Part of a small language model's weights.
Size: 8 layers, width 576, 9 heads of 64 (3 for keys and values), MLP 2304 quick GELU, 37.8M parameters.
Architecture: rotary positions, biases on query, key and value, tied embeddings, attention and MLP in parallel.
Training: a variant of SOAP for these matrices, 853M tokens.
Each number is 50 + 10 x the weight over its row's rms, rounded and kept within 0 to 99. Layers, rows and columns count from 0. The size before them is the row's rms in percent of the matrix's.

# down: layer 4 MLP down (transposed), 2304x576, rms 0.134, rows 1484-1552, columns 288-335
# up: layer 4 MLP up, 2304x576, rms 0.137, rows 1485-1553, columns 288-335
down1484 100:57 37 46 60 45 60 41 42 42 58 42 53 54 42 55 60 71 51 63 51 38 59 40 50 57 65 32 43 65 44 69 34 59 62 67 53 32 40 61 66 58 43 56 51 56 33 50 45
up1485 108:47 39 52 31 46 53 48 61 27 39 49 67 49 33 53 43 41 42 53 37 63 68 36 37 38 50 42 37 34 57 57 52 58 30 34 53 43 45 44 44 53 47 51 48 54 45 41 67
down1485 110:55 40 56 49 62 52 51 58 53 45 51 45 44 47 52 44 33 46 40 25 41 54 59 37 62 51 61 51 36 57 52 51 51 51 45 39 42 46 60 41 49 42 57 63 49 62 39 76
up1486 114:46 41 45 42 30 57 48 35 39 38 50 51 55 40 56 39 30 55 69 65 47 38 59 46 62 36 47 45 46 51 54 41 56 47 43 33 32 59 61 54 53 42 52 64 52 35 68 66
down1486 109:52 45 57 46 45 43 41 48 46 58 53 50 61 65 67 58 47 55 48 41 39 33 48 52 43 49 48 61 39 36 46 41 48 52 37 48 41 04 49 63 63 52 57 72 53 69 52 51
up1487 097:44 35 52 53 32 36 64 61 53 47 36 56 52 62 58 38 55 60 36 55 24 41 48 48 62 48 61 61 44 38 44 43 65 40 56 50 59 63 45 43 59 45 47 45 57 66 49 50
down1487 092:61 46 75 43 28 44 57 51 47 47 55 35 44 56 40 36 49 60 54 38 39 51 36 46 51 39 50 48 55 42 39 53 43 41 53 44 54 86 40 49 57 49 41 52 44 54 70 48
up1488 103:46 42 33 68 54 54 55 48 55 40 49 61 48 50 53 47 60 36 44 44 59 47 35 29 56 74 58 54 47 55 49 53 47 44 59 49 50 28 38 57 67 37 49 43 49 50 51 54
down1488 108:36 78 29 49 37 38 60 58 65 58 57 43 54 33 48 52 62 54 61 47 68 45 39 46 35 45 56 58 54 36 67 62 72 50 49 47 35 27 56 64 58 59 64 52 45 38 47 50
up1489 104:36 48 74 40 69 34 50 50 50 61 61 51 50 28 49 43 46 38 41 51 47 48 52 40 60 58 49 44 40 40 49 53 31 58 61 53 45 42 38 60 37 45 50 47 55 55 49 50
down1489 104:46 37 50 54 34 46 47 47 60 55 51 62 46 38 64 44 47 39 43 41 63 45 55 43 11 50 46 44 55 47 57 65 53 63 46 64 33 31 43 54 53 47 69 63 45 69 59 52
up1490 104:60 48 50 47 45 52 71 65 62 46 45 58 48 50 58 36 48 28 48 42 66 55 29 51 47 58 39 72 52 34 63 45 53 60 56 45 34 36 64 56 53 37 63 60 51 37 54 34
down1490 098:57 57 44 45 44 59 69 44 47 72 52 43 43 47 47 48 48 58 54 48 46 52 36 43 46 49 64 61 39 59 54 32 44 44 46 42 39 59 54 57 66 79 49 75 41 60 34 67
up1491 106:47 58 60 35 46 29 47 49 53 51 59 55 52 70 52 37 57 44 67 40 52 48 58 45 41 57 42 58 57 34 41 39 35 51 61 37 56 48 38 28 43 43 37 44 58 52 47 45
down1491 102:51 46 38 67 62 60 53 49 40 51 48 61 45 16 66 57 59 70 47 54 48 57 50 51 37 44 44 49 45 42 55 61 42 42 64 34 51 35 55 49 66 38 58 76 59 48 49 40
up1492 079:58 43 38 43 39 41 53 54 73 62 44 44 46 49 43 67 39 58 49 52 66 58 55 35 62 34 49 67 58 33 60 41 54 44 59 66 63 34 44 41 47 44 39 61 57 44 60 40
down1492 087:37 63 49 61 58 43 58 57 41 37 49 54 55 47 72 57 56 41 33 58 52 34 41 62 51 57 57 52 55 44 53 42 57 43 50 40 59 99 51 59 59 53 59 43 38 57 34 71
up1493 107:51 43 55 40 46 51 53 51 28 31 22 54 46 40 56 54 52 61 41 61 54 40 30 58 54 43 26 58 61 43 60 34 43 53 34 45 37 53 56 33 61 38 55 36 35 43 54 58
down1493 109:65 45 56 50 67 54 58 48 43 41 52 57 56 50 55 51 48 66 55 57 51 49 65 49 32 44 56 58 41 45 61 48 40 56 39 48 42 45 56 38 39 39 31 59 69 50 49 48
up1494 073:46 39 76 45 56 48 42 38 40 44 49 57 47 46 51 57 51 60 53 50 47 54 54 46 52 63 53 42 53 66 63 60 44 49 40 48 48 48 37 51 41 45 55 35 69 25 35 50
down1494 088:39 50 45 50 52 42 71 60 40 54 48 47 27 48 47 44 52 42 23 50 52 53 48 30 47 47 51 41 69 47 47 40 51 40 41 53 45 78 52 64 53 59 45 44 33 70 52 52
up1495 095:40 50 58 49 44 46 57 68 45 52 55 72 58 40 47 75 35 64 66 58 48 49 62 43 49 47 58 79 41 50 55 41 39 46 36 42 62 46 41 69 46 48 64 30 63 49 57 53
down1495 096:63 35 54 60 55 37 46 51 62 56 67 64 45 54 51 42 49 39 50 33 53 40 47 51 39 48 45 38 50 56 55 49 41 50 54 56 37 46 24 44 41 40 38 66 45 46 58 62
up1496 102:47 45 63 38 63 42 70 48 39 50 36 43 61 51 54 36 49 19 31 51 51 27 48 49 40 73 45 58 49 39 55 47 46 48 51 53 46 57 41 44 49 45 47 57 53 29 57 32
down1496 103:49 53 44 44 55 58 51 50 55 55 56 52 60 44 38 68 59 65 68 42 29 54 41 34 50 41 36 68 43 35 41 43 61 40 57 59 53 38 53 52 39 74 58 44 72 55 57 50
up1497 101:45 42 47 62 40 60 39 41 63 46 52 57 61 56 52 55 56 65 44 63 48 70 58 53 56 56 45 39 59 53 64 41 47 41 57 48 55 47 50 52 49 34 48 45 57 59 40 77
down1497 101:66 52 60 62 69 58 72 59 38 55 42 52 44 42 43 50 44 43 65 48 58 55 44 57 50 55 56 61 73 27 49 55 40 54 46 40 48 40 44 56 64 61 61 52 56 53 38 35
up1498 082:56 50 40 45 45 32 44 54 46 45 55 54 36 38 46 60 39 51 53 45 57 53 54 51 39 50 28 61 50 35 51 57 67 54 30 43 50 57 58 43 40 48 51 55 63 55 39 43
down1498 087:40 46 48 58 67 51 45 39 50 61 42 56 58 65 62 40 54 40 42 40 52 41 50 49 67 59 55 61 47 61 47 62 52 52 60 58 53 65 65 65 54 43 57 54 42 69 48 40
up1499 109:59 47 57 47 62 36 56 49 43 61 43 62 49 56 47 48 41 60 52 58 50 53 44 42 40 38 41 43 59 54 48 45 54 48 63 47 58 43 58 32 45 28 49 35 40 60 39 49
down1499 105:50 52 55 57 52 33 60 28 47 38 42 65 72 48 51 49 36 28 32 69 59 32 46 57 38 31 53 68 51 55 39 51 43 48 32 54 45 35 45 27 45 27 53 55 47 47 39 43
up1500 097:72 40 54 47 56 50 53 49 48 52 70 52 53 37 53 26 49 55 61 29 44 60 68 47 54 53 58 59 42 36 50 39 64 42 64 47 73 44 59 50 48 58 53 43 59 40 51 29
down1500 097:28 57 58 45 58 60 62 37 49 47 55 57 56 62 48 46 50 31 42 49 50 44 41 56 36 59 58 64 36 50 66 29 36 43 47 52 34 49 42 57 29 46 48 55 44 68 43 48
up1501 104:55 61 51 49 50 56 66 48 49 62 50 41 47 57 68 59 50 43 52 47 66 47 39 38 31 66 52 37 66 49 52 61 68 29 55 39 47 57 48 54 33 48 53 43 82 41 59 39
down1501 099:41 40 49 51 56 57 47 51 48 51 63 49 52 47 44 62 67 55 49 46 39 56 43 54 53 29 43 53 59 41 46 55 46 49 51 65 36 96 56 61 60 40 44 45 40 50 74 47
up1502 098:43 52 53 60 54 59 48 45 44 34 52 52 34 51 59 60 52 51 56 56 67 59 55 52 56 54 53 55 55 52 45 49 40 52 34 34 44 52 43 40 63 41 51 39 42 72 50 70
down1502 102:54 54 51 49 59 64 50 51 40 58 53 43 45 61 47 43 47 25 52 64 52 41 38 61 54 56 51 47 55 39 63 54 63 56 69 43 39 63 53 47 60 47 59 41 41 58 36 63
up1503 102:25 32 38 48 55 55 55 60 39 59 39 47 55 50 65 32 32 50 49 60 53 58 44 51 44 62 50 42 40 56 57 39 54 47 61 40 56 46 48 47 56 56 56 42 40 43 45 47
down1503 103:40 55 39 54 63 41 27 42 63 42 57 60 39 57 56 37 49 51 52 61 55 43 49 40 52 43 39 61 43 40 55 37 54 48 39 59 51 63 57 31 59 51 50 50 50 44 63 42
up1504 098:56 40 53 42 65 40 62 41 46 36 53 47 59 47 40 50 50 61 64 34 36 34 56 46 56 58 42 46 54 39 33 65 54 53 33 51 51 33 44 49 62 40 56 51 53 51 49 63
down1504 097:64 63 57 57 70 63 54 52 48 49 58 54 52 38 51 39 54 69 64 54 59 51 57 36 48 74 35 60 48 37 59 50 37 68 58 43 58 68 63 26 61 55 53 53 57 63 50 46
up1505 098:45 36 37 66 63 49 28 28 62 50 54 50 34 55 55 36 37 59 57 33 39 50 41 47 53 52 56 58 43 54 71 40 53 51 65 48 33 47 68 46 52 55 33 60 61 56 52 45
down1505 100:40 66 62 45 55 47 47 29 50 43 38 67 63 35 41 35 52 54 56 52 68 45 52 55 60 52 57 50 25 60 61 51 54 46 34 45 56 56 54 48 54 53 48 53 57 52 59 66
up1506 101:44 56 47 50 44 50 52 46 50 46 47 46 54 51 52 40 36 31 63 56 45 57 52 52 57 47 56 39 55 42 55 59 51 57 67 42 36 55 62 50 59 51 44 42 62 82 45 55
down1506 099:49 46 64 53 49 40 44 42 50 64 40 64 43 49 36 30 38 73 57 49 39 40 46 57 39 51 44 50 39 58 54 58 46 62 54 57 29 52 47 48 55 57 46 42 48 43 45 56
up1507 096:32 37 52 35 37 51 43 53 43 53 57 55 52 42 39 51 54 44 50 47 48 51 51 61 57 59 60 44 42 49 57 64 45 41 40 50 35 51 41 53 45 49 33 37 35 51 47 52
down1507 094:61 55 36 50 65 61 54 50 50 61 25 55 44 51 33 49 47 56 43 64 44 30 43 55 44 48 34 54 62 50 46 46 43 55 55 48 63 50 70 56 61 60 72 48 46 43 40 49
up1508 099:49 32 38 43 49 41 57 41 41 50 65 41 64 51 50 56 57 42 68 48 40 60 45 48 51 61 48 56 60 44 48 36 46 31 48 46 45 52 63 52 52 47 50 63 39 49 44 61
down1508 102:63 61 67 45 56 61 47 59 36 50 48 62 37 34 58 55 54 45 30 39 42 40 37 29 34 44 53 58 54 50 47 76 50 35 61 53 50 35 49 53 63 52 66 47 56 47 49 51
up1509 096:56 55 50 56 40 42 32 50 66 42 51 43 48 42 54 62 53 46 38 43 43 46 49 42 59 53 43 56 36 51 53 44 53 66 57 43 59 40 53 49 53 40 66 46 53 45 25 39
down1509 099:42 54 53 51 44 49 48 51 33 55 56 46 41 51 48 66 62 52 65 71 46 57 51 44 40 47 51 52 51 42 53 63 32 39 56 59 60 51 45 51 69 40 40 46 53 46 71 52
up1510 104:48 20 44 30 48 50 47 38 37 48 47 35 52 58 63 52 47 50 48 45 64 47 66 37 36 59 53 44 42 48 62 60 54 46 42 73 47 54 57 48 60 53 61 51 38 46 46 52
down1510 103:62 64 51 52 38 47 54 62 59 45 44 51 47 48 44 67 49 39 52 39 51 41 47 65 67 48 54 56 50 43 46 43 28 56 65 48 48 32 53 43 46 63 47 52 65 50 59 46
up1511 096:71 55 51 53 69 66 53 17 71 37 42 52 58 55 49 46 53 44 49 68 63 54 42 52 59 43 29 52 51 52 64 45 45 30 51 43 44 35 45 44 52 52 37 47 52 53 55 65
down1511 098:41 53 32 44 67 53 38 56 36 52 47 48 44 49 46 66 49 54 54 59 51 56 54 54 52 37 56 35 45 56 59 52 51 50 52 51 54 56 62 64 47 70 58 46 53 52 62 69
up1512 103:64 48 58 43 60 63 54 50 55 50 39 40 50 52 35 45 48 49 50 54 43 41 48 39 50 62 56 45 60 56 52 62 53 57 52 47 41 48 62 61 60 49 51 50 52 63 38 39
down1512 098:34 56 53 57 53 38 45 35 50 46 38 65 50 36 59 58 45 53 37 51 40 49 31 43 48 22 50 48 60 48 46 38 57 70 48 55 67 35 40 35 35 40 46 49 57 57 46 53
up1513 093:48 40 68 47 58 28 55 43 54 44 45 41 41 62 47 49 50 60 69 51 69 31 39 52 79 42 35 50 43 45 48 55 45 41 49 73 59 42 61 59 60 45 48 44 55 63 52 59
down1513 092:36 47 65 48 61 53 57 58 60 51 46 60 56 31 40 42 49 62 55 52 57 49 68 49 53 34 32 49 51 53 59 39 68 42 56 41 44 74 43 58 28 70 45 38 61 44 40 49
up1514 100:54 60 40 49 62 60 51 60 53 58 54 62 54 45 38 41 38 35 46 35 57 50 50 44 67 49 60 58 46 62 65 48 61 60 56 39 46 31 51 51 40 59 66 55 58 52 47 61
down1514 107:61 53 59 47 57 56 62 47 55 60 45 42 54 58 49 47 50 41 30 47 49 44 51 39 50 42 56 36 46 26 51 34 31 44 50 34 59 43 44 31 73 30 49 47 58 58 32 53
up1515 085:36 32 54 18 57 59 42 39 27 57 64 60 52 47 62 47 61 56 55 64 39 43 52 54 52 62 60 58 50 52 43 40 65 64 48 41 69 50 54 48 68 67 33 42 56 74 45 49
down1515 087:49 44 60 59 48 55 66 45 54 45 45 42 53 58 44 33 62 49 34 66 53 65 44 47 52 53 56 48 52 57 34 41 43 53 43 48 50 61 52 65 58 52 47 55 57 51 75 49
up1516 105:53 57 60 54 32 64 48 60 35 52 50 76 43 38 53 58 56 51 58 52 55 48 42 56 39 61 56 42 53 47 59 39 49 44 41 59 51 52 59 51 64 54 62 49 66 33 54 42
down1516 106:53 57 40 44 54 47 44 47 55 47 39 40 56 45 43 35 51 56 55 10 35 54 48 37 78 49 59 56 65 55 32 58 44 54 62 50 66 30 48 35 47 51 61 33 36 56 66 59
up1517 090:50 47 43 56 51 50 32 48 46 36 61 56 70 62 65 53 56 54 65 52 37 60 56 61 53 61 50 47 51 35 43 60 40 57 57 53 55 34 57 58 47 53 40 51 65 39 52 55
down1517 091:62 54 57 44 39 47 67 51 53 50 39 47 52 50 50 53 54 43 47 39 51 52 51 36 45 37 57 54 55 46 72 59 62 56 50 52 59 72 40 47 49 58 52 49 54 61 48 23
up1518 095:46 34 51 37 41 43 39 50 51 40 54 41 69 45 50 34 41 61 46 53 54 46 30 63 50 53 39 52 74 52 64 70 43 44 48 63 71 40 40 51 37 33 61 61 56 51 43 54
down1518 099:43 57 54 61 50 26 57 44 51 60 41 40 41 60 55 58 38 44 54 43 35 46 60 43 42 47 56 49 29 56 68 44 44 48 48 57 39 48 52 49 53 54 54 45 47 59 40 51
up1519 109:51 52 62 39 44 49 65 66 50 50 42 48 70 52 49 53 56 53 34 37 60 54 53 63 37 59 67 44 60 46 50 37 37 45 46 46 53 47 39 55 51 40 57 43 49 65 34 29
down1519 105:44 60 41 65 65 47 53 56 40 49 51 55 31 51 47 37 54 55 59 61 55 48 46 69 60 61 39 55 63 69 55 50 49 42 63 46 59 55 36 57 40 43 51 40 49 51 51 35
up1520 116:54 51 48 42 32 32 41 51 32 44 45 47 52 47 47 49 49 48 51 59 51 48 60 49 61 62 45 37 47 39 63 33 44 29 50 38 44 46 47 61 49 36 48 52 64 62 41 76
down1520 116:54 63 45 30 40 42 42 65 38 58 71 54 68 60 52 63 47 51 57 44 53 53 47 43 26 48 53 40 56 48 53 66 46 59 51 34 36 39 46 48 57 43 53 60 42 55 56 69
up1521 100:38 43 65 39 37 50 48 69 41 57 56 46 41 33 42 50 45 40 59 51 44 56 51 59 47 50 48 59 54 44 49 64 34 46 44 54 58 46 53 41 41 27 30 35 68 44 54 51
down1521 099:66 29 52 54 56 47 64 54 55 60 52 36 58 45 43 60 58 52 58 54 48 48 56 59 62 50 53 46 55 61 41 46 51 58 46 38 52 96 58 46 59 48 42 51 46 67 38 55
up1522 103:47 49 59 43 48 42 48 47 48 43 47 43 54 46 41 49 43 48 51 52 59 60 52 35 55 61 46 62 48 42 47 50 59 35 48 48 62 57 49 59 53 44 47 33 61 56 53 47
down1522 102:53 62 48 63 64 62 62 66 42 59 62 45 67 54 44 53 60 51 35 33 51 32 62 45 27 39 56 49 46 63 56 32 49 60 51 39 39 60 53 40 22 49 56 60 65 40 35 60
up1523 083:49 61 49 53 43 49 58 56 56 39 45 50 45 34 59 60 31 60 49 56 47 52 51 43 59 57 59 35 29 60 62 38 42 58 61 51 54 37 67 39 44 63 61 55 55 72 49 47
down1523 093:65 66 58 34 56 58 60 44 57 40 38 50 44 57 45 41 56 52 58 53 66 43 45 59 61 47 56 64 66 41 52 61 49 27 57 33 43 44 49 55 50 42 63 37 46 40 58 57
up1524 102:19 46 72 32 52 38 51 61 64 43 35 45 53 47 51 39 57 43 56 49 35 51 69 60 47 44 47 71 54 46 39 50 31 64 57 60 47 42 37 50 36 49 46 52 62 59 40 33
down1524 100:64 63 56 46 49 45 51 54 44 62 46 50 59 59 64 50 46 40 58 49 65 53 52 43 41 49 56 36 78 54 58 56 25 36 60 43 40 30 36 60 50 55 63 46 54 66 43 49
up1525 091:56 46 46 63 58 45 50 51 70 61 53 52 61 58 46 47 47 44 47 59 48 37 39 49 60 55 53 39 29 54 73 43 46 60 41 54 47 32 62 39 42 36 58 56 41 32 57 52
down1525 096:53 64 70 35 46 46 45 44 58 52 64 42 68 54 39 68 38 57 37 45 50 45 54 46 54 49 54 47 39 58 48 39 58 43 56 61 61 62 57 52 44 62 49 48 73 66 35 30
up1526 092:58 49 48 45 48 77 57 60 52 37 55 51 56 49 59 56 58 62 56 54 51 45 71 76 32 49 58 39 59 64 44 51 49 53 73 58 37 39 31 62 64 45 61 51 58 61 56 46
down1526 093:50 41 51 41 43 39 46 36 53 67 53 55 49 39 55 40 48 58 48 54 50 61 48 54 55 56 48 70 48 46 38 56 49 61 25 45 43 26 66 61 37 58 45 45 54 54 55 61
up1527 102:30 51 43 48 71 51 58 37 48 40 54 40 45 55 56 63 40 41 61 46 49 45 45 53 61 53 51 56 56 46 52 49 49 40 51 56 59 40 57 52 51 52 54 40 37 64 46 43
down1527 103:31 28 57 36 59 63 44 46 40 30 37 60 60 54 70 71 66 44 48 52 50 55 40 40 58 45 52 37 40 50 70 47 72 60 57 54 62 54 57 44 28 51 38 54 43 44 72 34
up1528 106:63 57 56 51 48 51 71 51 67 66 38 62 59 39 51 43 35 62 55 73 43 57 45 55 51 73 42 63 59 47 48 40 49 49 66 60 42 51 63 48 59 36 43 54 61 47 55 46
down1528 101:49 53 54 70 48 61 42 56 31 72 49 55 37 68 53 53 41 43 45 57 66 49 36 53 52 44 69 48 56 48 58 42 44 46 59 53 41 59 55 59 42 61 45 35 67 46 59 49
up1529 106:50 58 41 53 65 37 38 47 73 42 71 41 47 54 79 43 42 26 63 44 45 51 46 52 55 56 35 56 41 48 44 49 72 47 50 41 51 33 47 39 47 46 67 41 60 58 70 52
down1529 103:56 61 41 56 41 52 46 52 29 43 51 54 62 57 51 58 50 53 50 67 55 45 64 68 69 50 42 42 58 50 56 59 33 51 48 44 66 37 54 53 54 43 56 51 43 57 41 55
up1530 109:41 50 60 54 51 46 41 43 47 48 51 44 60 45 57 48 62 53 51 53 53 44 56 64 56 35 68 35 38 54 42 59 60 40 58 47 54 43 36 53 58 53 54 40 62 43 36 42
down1530 109:26 60 33 59 44 45 52 51 38 47 42 30 51 62 58 42 60 44 55 37 39 53 49 43 54 47 53 30 51 48 46 41 46 65 68 62 50 42 45 32 55 53 60 48 39 48 54 75
up1531 088:49 64 48 49 46 38 59 51 41 69 62 64 49 60 54 44 56 57 61 63 46 41 37 27 35 57 58 52 40 52 61 44 43 40 43 41 57 46 39 51 42 35 49 34 43 58 30 42
down1531 090:44 44 46 57 63 60 43 52 60 36 44 33 55 57 43 49 59 23 52 35 43 61 65 61 61 59 49 31 66 51 38 49 56 65 54 49 53 59 58 39 55 48 58 56 56 32 49 42
up1532 103:53 56 36 34 45 52 52 51 58 58 38 59 43 69 54 66 53 42 52 48 53 44 37 49 53 51 56 49 49 44 52 36 48 52 42 33 31 55 40 62 34 38 50 61 46 56 53 38
down1532 103:40 45 56 57 42 46 67 44 49 49 38 50 57 55 49 51 50 45 75 60 32 58 36 50 38 46 52 27 28 35 40 35 42 59 44 63 48 54 54 61 49 51 53 51 46 48 47 54
up1533 099:56 49 70 56 54 64 44 63 53 34 51 59 39 65 51 59 33 52 50 55 56 50 43 43 73 58 29 41 62 40 53 48 53 44 54 41 50 47 51 38 65 37 35 55 54 63 46 51
down1533 098:60 45 48 51 60 55 45 55 53 58 61 72 61 39 70 49 49 36 62 56 55 45 29 59 46 26 47 43 52 41 42 54 52 65 57 49 51 63 61 58 36 41 60 50 48 54 55 55
up1534 101:64 59 46 60 64 55 29 52 50 39 40 62 55 58 29 65 49 44 34 53 49 70 41 56 47 50 65 56 47 63 41 47 56 43 40 50 55 37 54 57 51 42 46 45 59 57 59 52
down1534 094:59 53 48 40 45 48 40 58 49 52 46 58 48 45 47 55 53 55 59 37 33 41 44 58 38 62 48 62 31 43 56 38 53 52 42 45 42 22 30 42 38 52 63 48 50 53 53 61
up1535 102:42 30 40 20 48 58 59 57 46 60 32 28 39 50 57 69 53 33 28 24 39 47 42 44 64 49 47 53 60 60 53 29 42 55 50 33 59 51 23 44 50 37 54 43 48 38 73 58
down1535 100:69 68 58 49 62 58 57 38 62 48 55 30 53 63 43 40 35 46 63 59 59 56 45 66 52 67 46 52 46 54 57 44 53 51 40 61 55 66 60 59 45 46 50 51 52 38 42 51
up1536 100:47 40 61 23 48 61 58 50 46 46 55 41 44 45 46 48 57 42 44 55 50 56 64 58 65 56 26 37 59 57 58 56 79 68 58 76 50 48 57 52 59 50 55 57 47 40 42 63
down1536 096:52 49 55 47 45 64 43 57 47 48 43 67 28 58 42 40 57 60 57 48 55 63 28 42 56 65 58 53 52 58 64 44 62 33 62 61 43 65 57 47 48 41 60 39 36 50 25 51
up1537 105:59 53 52 50 49 50 38 59 61 42 48 49 51 45 50 52 52 43 38 61 50 56 57 56 52 42 57 50 56 43 62 62 33 56 35 55 51 52 50 49 53 43 57 62 57 36 54 50
down1537 100:46 56 45 57 51 51 45 57 41 32 49 51 46 42 51 73 45 46 42 42 37 50 51 27 35 55 65 63 51 33 70 49 38 57 44 55 41 53 41 51 46 54 60 44 52 49 44 56
up1538 102:53 38 59 50 64 49 61 64 48 36 60 62 42 56 36 42 42 49 43 49 51 59 62 42 50 51 58 52 43 38 47 42 49 42 53 66 45 49 54 67 44 59 54 57 55 48 54 52
down1538 101:63 56 50 48 49 49 54 68 62 64 43 57 48 33 55 49 61 64 33 57 40 43 35 38 49 66 55 50 48 46 43 54 52 30 63 49 53 52 42 49 44 61 42 56 54 48 27 34
up1539 108:35 39 49 34 52 46 50 62 49 61 64 48 62 51 53 38 30 50 50 28 72 47 50 36 39 70 55 59 52 62 56 62 46 52 67 37 36 45 54 60 30 47 37 42 46 46 51 51
down1539 103:53 58 42 38 40 42 61 56 39 62 29 28 50 48 52 51 53 43 57 21 52 52 45 51 55 47 48 64 56 38 55 46 59 49 26 32 38 20 27 44 70 41 49 47 45 55 34 59
up1540 105:51 54 37 22 45 62 49 22 61 50 50 48 36 41 54 61 52 55 61 31 38 39 56 57 43 61 39 43 47 41 54 41 52 62 46 48 40 55 44 55 52 52 65 46 43 59 50 45
down1540 110:45 29 43 52 64 48 42 44 42 46 38 50 44 40 48 50 52 42 47 60 55 35 51 63 42 56 71 33 46 66 39 37 50 47 54 54 49 35 36 48 59 56 62 47 53 75 48 58
up1541 095:39 38 58 57 51 27 35 49 46 55 54 61 44 60 41 68 50 59 55 45 67 61 62 55 58 61 49 62 57 46 49 58 64 53 40 60 49 44 61 65 49 61 58 52 43 59 52 66
down1541 100:41 36 62 48 65 46 37 44 49 47 62 36 54 27 50 55 44 64 54 46 77 49 52 41 56 54 55 38 50 42 67 51 50 67 46 56 31 47 78 28 49 43 58 50 53 48 38 62
up1542 086:57 41 47 65 65 54 47 67 52 45 56 50 51 37 39 65 48 53 62 58 32 49 51 50 45 40 49 36 44 50 49 55 39 69 61 45 56 43 29 58 57 47 43 49 53 40 40 64
down1542 092:59 48 60 56 65 46 36 48 45 59 50 47 49 47 46 28 39 53 40 47 31 69 45 49 44 63 54 45 38 53 49 39 54 51 42 51 34 35 73 68 43 45 48 50 64 52 57 54
up1543 081:43 57 46 61 61 73 42 32 51 44 47 65 39 51 51 60 73 57 65 68 48 44 44 50 37 35 64 39 47 73 57 38 38 46 53 57 56 36 43 46 40 42 56 45 37 30 54 56
down1543 087:58 53 43 57 51 38 48 46 54 61 41 48 37 38 57 56 47 58 38 58 65 64 47 63 49 42 44 50 64 37 52 62 45 45 45 44 54 55 52 46 55 45 48 52 63 49 45 47
up1544 101:52 41 46 44 53 45 44 65 37 39 28 47 45 36 40 37 39 35 41 48 66 76 50 42 59 57 48 66 57 52 37 58 52 55 39 51 37 46 39 50 50 47 66 41 30 40 44 59
down1544 107:59 43 45 55 57 71 53 65 50 52 43 41 62 40 53 45 60 57 63 41 59 47 53 48 62 52 51 52 46 52 63 47 53 51 43 46 48 53 55 40 52 40 45 38 55 30 55 69
up1545 087:42 56 58 45 50 82 65 34 52 37 45 43 73 49 73 69 58 50 61 39 36 56 39 50 46 33 33 44 48 59 49 49 45 41 59 64 45 43 45 58 63 55 57 44 58 45 49 55
down1545 090:63 41 56 39 47 49 59 44 52 65 53 53 42 52 51 30 42 46 44 47 51 31 52 36 63 35 69 65 46 53 52 53 50 46 49 43 73 61 52 48 54 44 46 48 61 42 54 65
up1546 085:46 54 23 54 68 55 45 47 55 54 43 61 55 61 38 55 54 46 59 41 65 56 65 37 56 83 58 36 47 53 53 50 58 50 61 44 53 42 45 43 56 48 66 55 43 50 46 38
down1546 091:53 42 50 50 51 53 40 61 42 42 65 53 52 47 46 48 49 39 55 46 47 45 43 48 60 43 59 50 65 68 49 54 41 53 33 45 47 85 42 59 49 44 41 58 58 28 77 57
up1547 105:67 44 55 47 48 54 63 57 58 63 74 57 42 43 58 56 48 49 54 51 54 63 50 45 56 54 42 47 42 51 60 36 39 65 49 49 50 42 46 48 39 29 63 62 48 46 42 38
down1547 105:67 46 71 31 41 54 42 42 56 54 56 33 39 59 41 40 44 67 49 56 42 49 64 45 45 48 54 32 34 65 35 40 28 61 52 61 41 44 59 41 75 34 48 40 60 51 53 49
up1548 085:53 57 63 56 44 61 60 44 52 54 51 66 46 61 66 59 65 58 57 44 48 51 51 42 63 54 51 44 51 33 61 57 51 42 48 56 50 40 48 32 64 60 63 57 48 36 66 48
down1548 090:39 51 40 44 62 38 67 38 54 59 59 43 47 38 46 48 44 52 28 49 63 53 46 43 37 40 69 40 55 55 54 49 47 47 45 47 50 46 58 31 40 47 32 57 39 47 53 70
up1549 108:51 43 43 48 46 36 67 44 55 46 48 53 49 54 67 42 45 68 52 61 55 38 61 53 60 50 45 51 62 34 37 61 54 48 54 67 53 38 54 60 50 39 66 49 50 34 48 59
down1549 101:47 48 53 50 46 59 57 53 44 37 57 48 57 55 46 56 51 31 42 55 43 59 37 51 52 50 41 58 57 38 59 43 54 45 57 42 65 68 64 67 59 35 41 43 47 51 45 44
up1550 104:61 52 39 45 32 35 71 40 42 65 41 38 43 48 52 56 38 51 49 58 39 39 43 40 64 47 50 43 47 76 43 43 48 60 43 59 46 51 29 54 54 55 54 32 44 67 58 53
down1550 107:55 51 47 48 47 26 51 47 41 68 51 42 51 47 75 49 42 59 43 36 45 41 42 59 67 23 36 67 37 56 54 44 60 46 48 51 36 37 44 58 44 41 42 62 61 52 50 55
up1551 083:67 46 46 44 45 46 55 55 29 35 46 53 38 49 49 53 44 51 49 52 33 58 43 49 30 55 51 38 58 42 59 52 53 48 51 40 71 44 54 43 74 45 43 43 54 38 48 23
down1551 086:47 61 51 54 51 55 57 65 55 54 56 46 39 48 48 48 51 48 55 35 56 47 34 47 67 39 54 36 57 57 41 36 32 56 44 60 42 45 49 60 34 56 65 47 37 54 54 50
up1552 095:48 50 49 52 64 40 53 47 37 31 41 50 56 40 38 26 64 49 45 35 54 48 51 60 46 59 56 49 47 43 48 51 32 54 54 37 35 48 52 56 54 50 46 48 62 58 48 57
down1552 102:48 34 44 57 67 66 41 49 59 65 56 50 58 52 63 49 64 55 40 55 47 54 43 29 65 56 62 37 39 37 48 36 48 34 51 43 40 35 54 53 59 36 45 52 50 48 41 63
up1553 096:32 51 41 34 51 21 49 41 70 62 33 40 68 60 59 46 60 43 65 47 38 74 55 54 47 25 51 38 53 42 43 44 54 49 44 30 40 42 43 58 47 52 66 53 54 40 51 48